python train.py --num_hidden_layers=23 --hidden_size=128 --num_attention_heads=2 --num_key_value_heads=2 --head_dim=64 --intermediate_size=512 --vocab_size=2048 --hidden_act="tanh_gelu" --norm="layernorm" --norm_place="pre" --norm_eps=1e-05 --positions="rope" --rope_theta=10000.0 --rope_fraction=0.5 --qk_norm=false --attn_scale=0.125 --bias="none" --tie_word_embeddings=false --parallel_block=true --init="normal" --init_std_qkv=0.048 --init_std_o=0.0 --init_std_up=0.048 --init_std_down=0.0 --optimizer="soap_variant" --learning_rate=0.0078 --beta1=0.95 --beta2=0.98 --weight_decay=0.058 --lr_head=0.00728 --max_grad_norm=2.0 --warmup_steps=200 --schedule="cos" --final_lr_fraction=0.0 --batch_tokens=32768 --max_seq_len=256 --doc_mask=true --train_tokens=191800000 --max_steps=5854 --dataset="wikipedia_en"
Each number is 128 + 32 x the weight over its row's rms, rounded and kept within 0 to 255. Layers, rows and columns count from 0. Numbers have three digits each. The size before them is the row's rms in percent of the matrix's.

# k: layer 19 attention key, 128x128, rms 0.165, rows 80-104, columns 0-127
# q: layer 19 attention query, 128x128, rms 0.159, rows 81-104, columns 0-127
k80 107:075108119083149095158119119052151122115089124083136126135069116135138149116097145118121112055129104177211154139137135106113109136109175160165162156105174104128092108081065073150196109140166101111086122144137167098129169165138180115155104129132092155071105131169167105146096132142170108177148128097058144114134103133131149164175202111136095164098101157135140158169149098151106189079117
q81 075:135158100107161118123184137108094154066180151192102071149107118160127158154180122148124139152145159098178189133091110091167119154117073137151138144145179128061116098187108154162152153143111100134130167096182069119162120142121159095104137096088138182137132095123130126094105123090134118152156137137149133131156152107125196197041119125096124118108186081051170122159162126066121134115131
k81 109:088135086123133071106139132096155096107102109096103148113123090149121117150106085193125155075074166152133112023140139088106148123112123171085166119113179125111114070143166110183207115089092159113077119105113050172122105072160109156156189124111141137153079100143145161155130140073110148140172140135107098127122096180118180143143121122150141156130118131182107129093123081175154170132090
q82 089:128132122130147140147145168105136183149151161092078095099104146153090099238129107151138132081114156135154157133148146102135092138121132180213175120137124154166135169163168102126128136107175140078131109164123149122142184133144142182076108122120172153185155142116128139096167126113149111056080156187126051160162155081103116133180132140126160184184134125090153109119100115131127133208153
k82 092:135155221150128046175105148148128174214134084167083160073155195119149135151176167162152145110101147078150127124103105137096157133156146172173122108076065126128181138099095112079103176141074086113120096117078118172118125111141092108154126100131096104134094100112128168100138118177151154106089122141109113159124172122158132094184130114197133127135154098169091174150122143118154107126149
q83 109:108148121129075125156114117150081126098104118102085124115180069104112167179109171070082146112099110123159089038109096112129077165112186173139061113160164144144161078149148118124121122090109101180088107116156104164168181139172179134128093112166082125062142167178080185157133156156140074123157136156113146094104136144108121127144140151082103123158171099089102107096151128138170131140079
k83 105:132100158185094046088128105144138126140078200136123179091134103075072100156088116082151160041159105150087121119100165109101165146145066120109154164120130128150169122096189131095160143149152146105123147170146126161130146199164075071143143122109103166150169143113125129178145115139090130128111164143086114120113151069175111129133154145149111086118096160134092142130087057071143087126145
q84 098:181159166139105070143126127078121178129142157112191107155079150125161146124114107187126067129158084090072097108136131127163112134132164138141193138157148147119128147100099097143121155133121130157117115174062125139167114141116151098092091041102121189136122115097141092055064118218091127094151053148125137141105128100155149172152114124122097131111139093092126113061142123103145159108191
k84 096:160110103096162145177081159085152118130089104099122072142093211043146115126103134088114079126122140105105115121140152113158134052142141121114079129139175094194107130133157104078169132137152133145104092126132123123098160116114116046168115177105047164103108159098146174078128126153183132090145055112157134123110110151174070151125115113123128188172112145132115166100095179131112133155106
q85 104:070151060149140133190141101123149141067122133160100141101099100129124142162128142165185099149127149088130218127134170144196170109143103102103100102104113144176149157124128172082092116106159148107119108074179204141105107169186106100173124151096144100179146158152141110130156132153100097136127139122131180149124084181075092161170156085103159120111118113090121085144168094090150168148189
k85 101:158141081139116186102128099140136114123178080182099136212219092130163086098103158180144077130177137143115157098137136173136177165160210135131119147096144110094083166073141117187113142156124150129183087152108176165115129120124110093163147127112175145147156114119116158134146141136142111121058125111092157192107126137120175157143176079101170151110126148093110161137136095109166069104123
q86 093:176102161100108142169126134132160136083080117125117117124146131172129151087079143099107097141133113124145115152155107145147107102111163099107103085087189107076112183118152098091097113079195136120192119184180164134127052098088111166135114108182107098137131105114110131114134140180078112082180099148125200183141137135105157172164162073120186144109119057125149119125196097163151149087136
k86 099:158089127120155125094131143076114124136168064142066127107156109148125058141090104127086107121137127106116145083099165100156147141130104098101132116128078119108134134183137147161179122197064162080163090145192123146121184176104083184106144100116115089116168175085175107054135109157126138151128129161116136180063141194130118110088114119101174143183149164115172120176125169116134118102079
q87 097:134104085171148112166141195157107120121051093091105133140109092122132089108132184162127102166062143097062148160014104117109149174122177147124119108146127130094118184144139115130155123107138183129057201114102086100133149156142179120103079147096199162082130105173154154167134104125127097137117140106125153151158119131106104146153078115091148139129146161146128155126157143129118111167051
k87 095:086149064119084191101098156132109186138113081134108144126144178087127052132177157113086166133101095141095125143138111135152159143137117158132072084051141114144110155172107155140142135155154144135139141092112117219136126115171151137092152095068108144168152117101093117202114179097116041104151115119126177094186168177143129083172130113135095129112179103077155152136119104128128141121116
q88 101:152166122143102164121083180172128082208089098145132189141136135158085117108050147128111143142140163113146143122131163157130151093113134133122129116133134170129157144157164177082141147190125179087196137135154105172115117145152111096064145058129091122178102172100034096158101127131128108123110105175105119082100061119151166166164169128183126148138168126142159124107128192086125150115134
k88 105:165197125111159100164089182110099177101138146164150125133155114108067107121096112128088129133154109044084141146058180061103103129157133100146122120162182122142106088118134176134116114107112168082171148125108132070116145133039127145075147188146185113116053092169191100116135121164155116129101102152128130134147122126147152178084133101126122071121123094128115126181151141127137071091144
q89 098:101101174203147114101090138143147100206093141112102096092126073147088133128163152131166164099093122156107121111139116117143165151100142059154121133109131094169084139175092143107140160119174117105190126110139114107138120150189140130085109206087111101156060174151165093099142109144134091094125081143131180080131071160105177082097098166111125079131144159154156114125076095118189098170119
k89 098:173180156083154124176165148100154106137204070163139190103160120108106117123125109121114128112159099070070163154138109123114133112153132116155135115131127113120095167119089078143100178152178191122132165167074057156101097090145147176135138121162147113162171102138134156062122137130133157155150185157132107085108115118128148077160086122091097176162095134144158076188072136118072153092169
q90 099:175090122142161067148073160087122114093104123143157124084124096131122123103188113128133131151104130157134144145135125127137147170126109186083150126155111099117123115143222144084080188131161199142089070099143103169076090114111094135153089109121138130201138112097116179144145118071162140140141139136070156101081063101179102110168152098170082142140135171108160123208127099154117150083155
k90 098:156132119091098146130176130148107128161104155156115069106117123141137100122097104095134123162079142113131143168119068177108138099099104110183150159183114095088108127090103150106069097080149130110112074132118095144130111112110078198140165146114222109129148140086090119116132168117105119061170037115097088141124129148153179189117153102123149089104167123067125178184150111114057105115145
q91 097:105139078160187096062201131165159155137147148211192111118072127154127077170111150100143117110110081086142084198125061189119123138117087129170138137128130150102144125123111115072133149108127122138140119096107092130075121101119144079120091145115145100139132177137099100101145172193127176173186122073153130148134122128201166146083118172132144142165118150125093142167073114131111153159099
k91 108:136092207202163151094144142138220124087119188182143124123139127110130118052192091097099165126088097169127152132092127070065123100103139107163133125122144097117106110122135104132097117113128118173134103128108121132080134127078128102144139060084086118095134156171106166084119133086141149139093145171168074085163163155139112168128145146076111170122098086124075113125184114072120127160110
q92 102:096139099155123120102147175098163126137028129132185116160119093131231100121120124160128108117099135136083140094176192138143037199166136125070157143141142131143142135144091135075125110100129165081149141150142116114134122168090133130133132070142157163141164154144165057165114086135126105128134160118093148081131107197134142097165121181141189111177156145110115172142173171127116136147144
k92 105:131105132184028154070119161097167139179122159127125115132162156131166050101166153112125095183110171141123153154105146132105111100107093136155093136107130126163120073100121110118145148131124105154153172132109121114202145129201122114196148143137149152101104092151125102090120080113129116172146130097154132170087103063166092101154111106094148082132173125020151154158125136195150141120152
q93 098:150159104147075105123153145113134108149094138112097066132152137130146131103139166068128201164104096133140136201117137102180103144118113113052071153127067110159111130111126082119106099126056136113106144113090104081140115135112176111132162099111146078088132114016117128103165124148077106199141132148165116110151077148141151172178108095105093130117094118106116098141112108073132080084186
k93 100:182143096172033101131139077088082127107090121094089122169196109163170144144124127116185137153150045151131123163127097142091158131145145118071125113095138088082125143162126145084117088100093149135156134062199138104100120076115103106118180114122132111124120148114142061151148148133185080098156122127152135137111082125115108166122110112134176149081135133106153113080117190118149130096214
q94 093:126142148153137133169118199093114173163205135120128055113110134075171105079141137131145131087103137143136171116166113140134080132138139136196120093141199123130122148138211136127145127118151166121168106068117174091067142121120151113105124199124127124115120096171110154114140124190160112115140108155117080123112106091144132080180057074091153188081141118140089127138119153089130203122173
k94 093:132111169093185137137163101134110135171132128135138114094111176137118146139138102099134125095182141073107179106166152180126134206154160136218106103156085116161107143130208137186115138136102134138179112085141137176159161140071162121095131131116086092129087117073162112031150154072169134090128110101170128075119088115098100109150164124113124178111148102154120180123140073110130171131147
q95 093:148092163116109087100124196188135147145118179123101081088154079146126179162099136101082103139149147154160147080151115151123159106178095078147160111137131108080181144142049160091088099156097168157105152101137140077127199085116172162121136124139169124137103073146128088111129112151117130113094145100079122145140099162127117193157199123151083110135073149110142135106171109091152061159080
k95 097:097136144100083124145146105079098070113088169151087151151145149184065144093073145150137126065129148126167107142137151087156147070160114124160124138081072149133131177103094133120101098151138160136125144135136156175179135118122061149109146182090089136153089061153145143152058164167219142123139137091129102157135162153095115132120120155073129166151072125109178174165097158090106095098108
q96 098:131189090103160131084157094076194174123074081114139131132117178163121104118140127168113140134072177086100158073126095116186086088157164116121120120135087182090193093088128124149147123204119111091136079122160140147147123139118139172074099128094106156117108144143179112109194151126116145170157104105066134107151139109135142111122083190118151176146177083144169138108163101168089108092152
k96 100:096117087242187078110106100144127117125096167163140093094116109086175075178127127107085060076136094083173126105137118152138140145114098143114137128138186111151110093105147161109048100109113096172079137094080162108167149124137138110143134153141185129115109135157152141150119160181110169110163151136084122097157153159180064079172127111124123151157200097121096107144112097130151146153140
q97 105:149072129133109086097120086126137091118158093148140109089137066113106094163131157136159132149156098150097103114135082110182124144140101142119148142107117143128144084137154094110166158125157057107110161206114100118061080093137159098148123151098072052176190111132075120156142086103113126190118174174086106134139137092126122086130134063156186081159127123154069167109156094125159116145199
k97 101:119158155151155128125121113118125086125131134141136149155151129101090142134145133120110141130119153113203154138109110106078079104127101162146123124146090097068130093068084127152121201116137115116187158136132113147026186084121170146187140129135103125177163143082197103162086151113119089110186122119103124144102093155154172113130217086120167118135153115116085094043137132172108063084135
q98 091:102089149101154136159123145041137134088146133146127135123116122126118149133157182098128125147157177141144159157163091093140111096103135111114148137132139105065153070149089129118123067132141138060117157102110132208106100117114147145116070114194069094087165079121128153116104135098067144086100123141106150173138135210178112177203069170088147088090142131145172110129079091102144163155127
k98 101:101112133142178130067122136107098106128142081167113094093091156125179098088108184132117125121105128125112211109118124093173195164137147138139110128091117103190147153164107086125082086078114125146151115102133155164157201099093076131133101139144167148072126136155132146154148135063093164163149083083123041177120141143159148125101119161150134128098083185152096123116069124178194128105116
q99 087:081161140121093186132181173086146080119098114179125095083151134114152134149134130134079113127153121088107112144140147142102085069173119117141208115072088133102055141132143210096117118127146122144170116132198123131129123149107084139112109144099124166080154149119153143128176134119085106170131119086089165089117139103102115194104130078095124130110108193079047087146133142114202099130106
k99 093:080072142105115169148165106113151086102182106131187159143132084149145151109150111110140076140032096127089092086120122136107150123098059093164131141070093117125086101101149147112105149103122109117064136148127155122157133120152137161084147101086087136104041066142130145165160143127127122162087178196153135155138090172141138131074091141099187143083132155128141146176167098124148079125172
q100 105:077116120125120121148095146115137057123162132120125164110046146140112140087106083117157137106133145169155105111101097055118143136153144111069146101125157161162131112170126072139164123151188140171137109095093140137150163082190169139138172116158174112146168178162087091095123122096133118116113149111057113161138100200144141114212151159100132071114124128109086102195118116214108102103143
k100 101:220057167096100073126116073174115115188099129108175125166144121138146069104139165136120125180122121140147117054123182162182138149106134085182129118150089182123106156126142113099151146080146131154152157120122089178087148125113116149128091094181161145132170103149177115097147095154170135159157097053115128122159108101164109099137150066102139078128117156127103139093117128082105147099064
q101 099:117114126119114100096142151113106098126139119143103142144079119094110152126118078125175180157127173165140110179096167200114134072075118113126128107179161118109117092102145089166129086102094090077124097174166169088100152065146173164107114151144079134128125171116095100056142087113090153104069100161191149152109047150133099100124149173130124120210166185172129150147122124164132110114161
k101 103:161098110155158086119156147068114121112189096058157118139106131147148144147126115164199130106185138113157097142094102134131164088092125123151202127091104119111110140078139138132090091095178159081127097088145145200094109117104134159100049118150155169115102161171180092129094073187118105142109131087164081114152164085157122152140113140069107094154186122143121131190154122171146157093129
q102 095:185135171075077157133038171053171129176132112120075145131159054126173107152120139142099128084135147099113094150122149136109115159129144105098107049126106121105079200155134128093079131121078132138146115131158165106131138145063120127153101110112117094108114141163192138135114123140152157192156146129160152177137145174130133094155106155134101134087082096181160057112112141163147130164179
k102 109:131174143154179138138142154068139102148154156147102121165121135140145110096106108116153073079178096088075070156128143185149107110087131123161178137140092101109133115180102125097127120167099080131136093104202139059193144130153170128116154101105110123133115124137143118159146150123100118113120109135154210127100071125095048103124118122045065104119061139130107086179144145145071108117174
q103 105:093108146151078067154127120142071145163137167149155128123068125146228113174114131070091105184166142100097130161134106117104186124166128185156149126149167172147133129121125127110133080084145115105099157103199092128139094137170182110084123129105119083071143155107057135148096181153140129123174191073144127144139126113100125052093129169116131110154139204124103101135128130128101119145099
k103 103:159121132187084129110099157139151100146107182129123137135077126140094089169137100154156133128077130161079108108108151059118171106091111049137170174116093125179147125102134086117089167210122103118084160160099152175137130111127149141154156150108086128143192175078095193181120117079162143152123130087130060117208111126101161161141145109142098083099153150092133101153140096124097102173127
q104 103:119070116129125154111094147127169089113139074092196100141127130146113160126152129111119155151147089180067109091099066172098122129114186134092106107163128231068178139142137154205132093120130110119185152113134151121102139146104109190141134129123123127138129130095114168094142112112176180141196179118097120129089082133186123157090135153077122179170065135099123157091116182138128097139141
k104 106:130132176153134142173121123118170123140102162123143088118112126101105064159067040122107138139119088163108169081171121157121100111093106101081057073087113110109208127099129107104082147157162124046152118124159143126121120112135158224113118139115143111101121083193182084154104146172116105092147137153147162100144173116132082083134133170166186116098100130111174141114122104106162118153146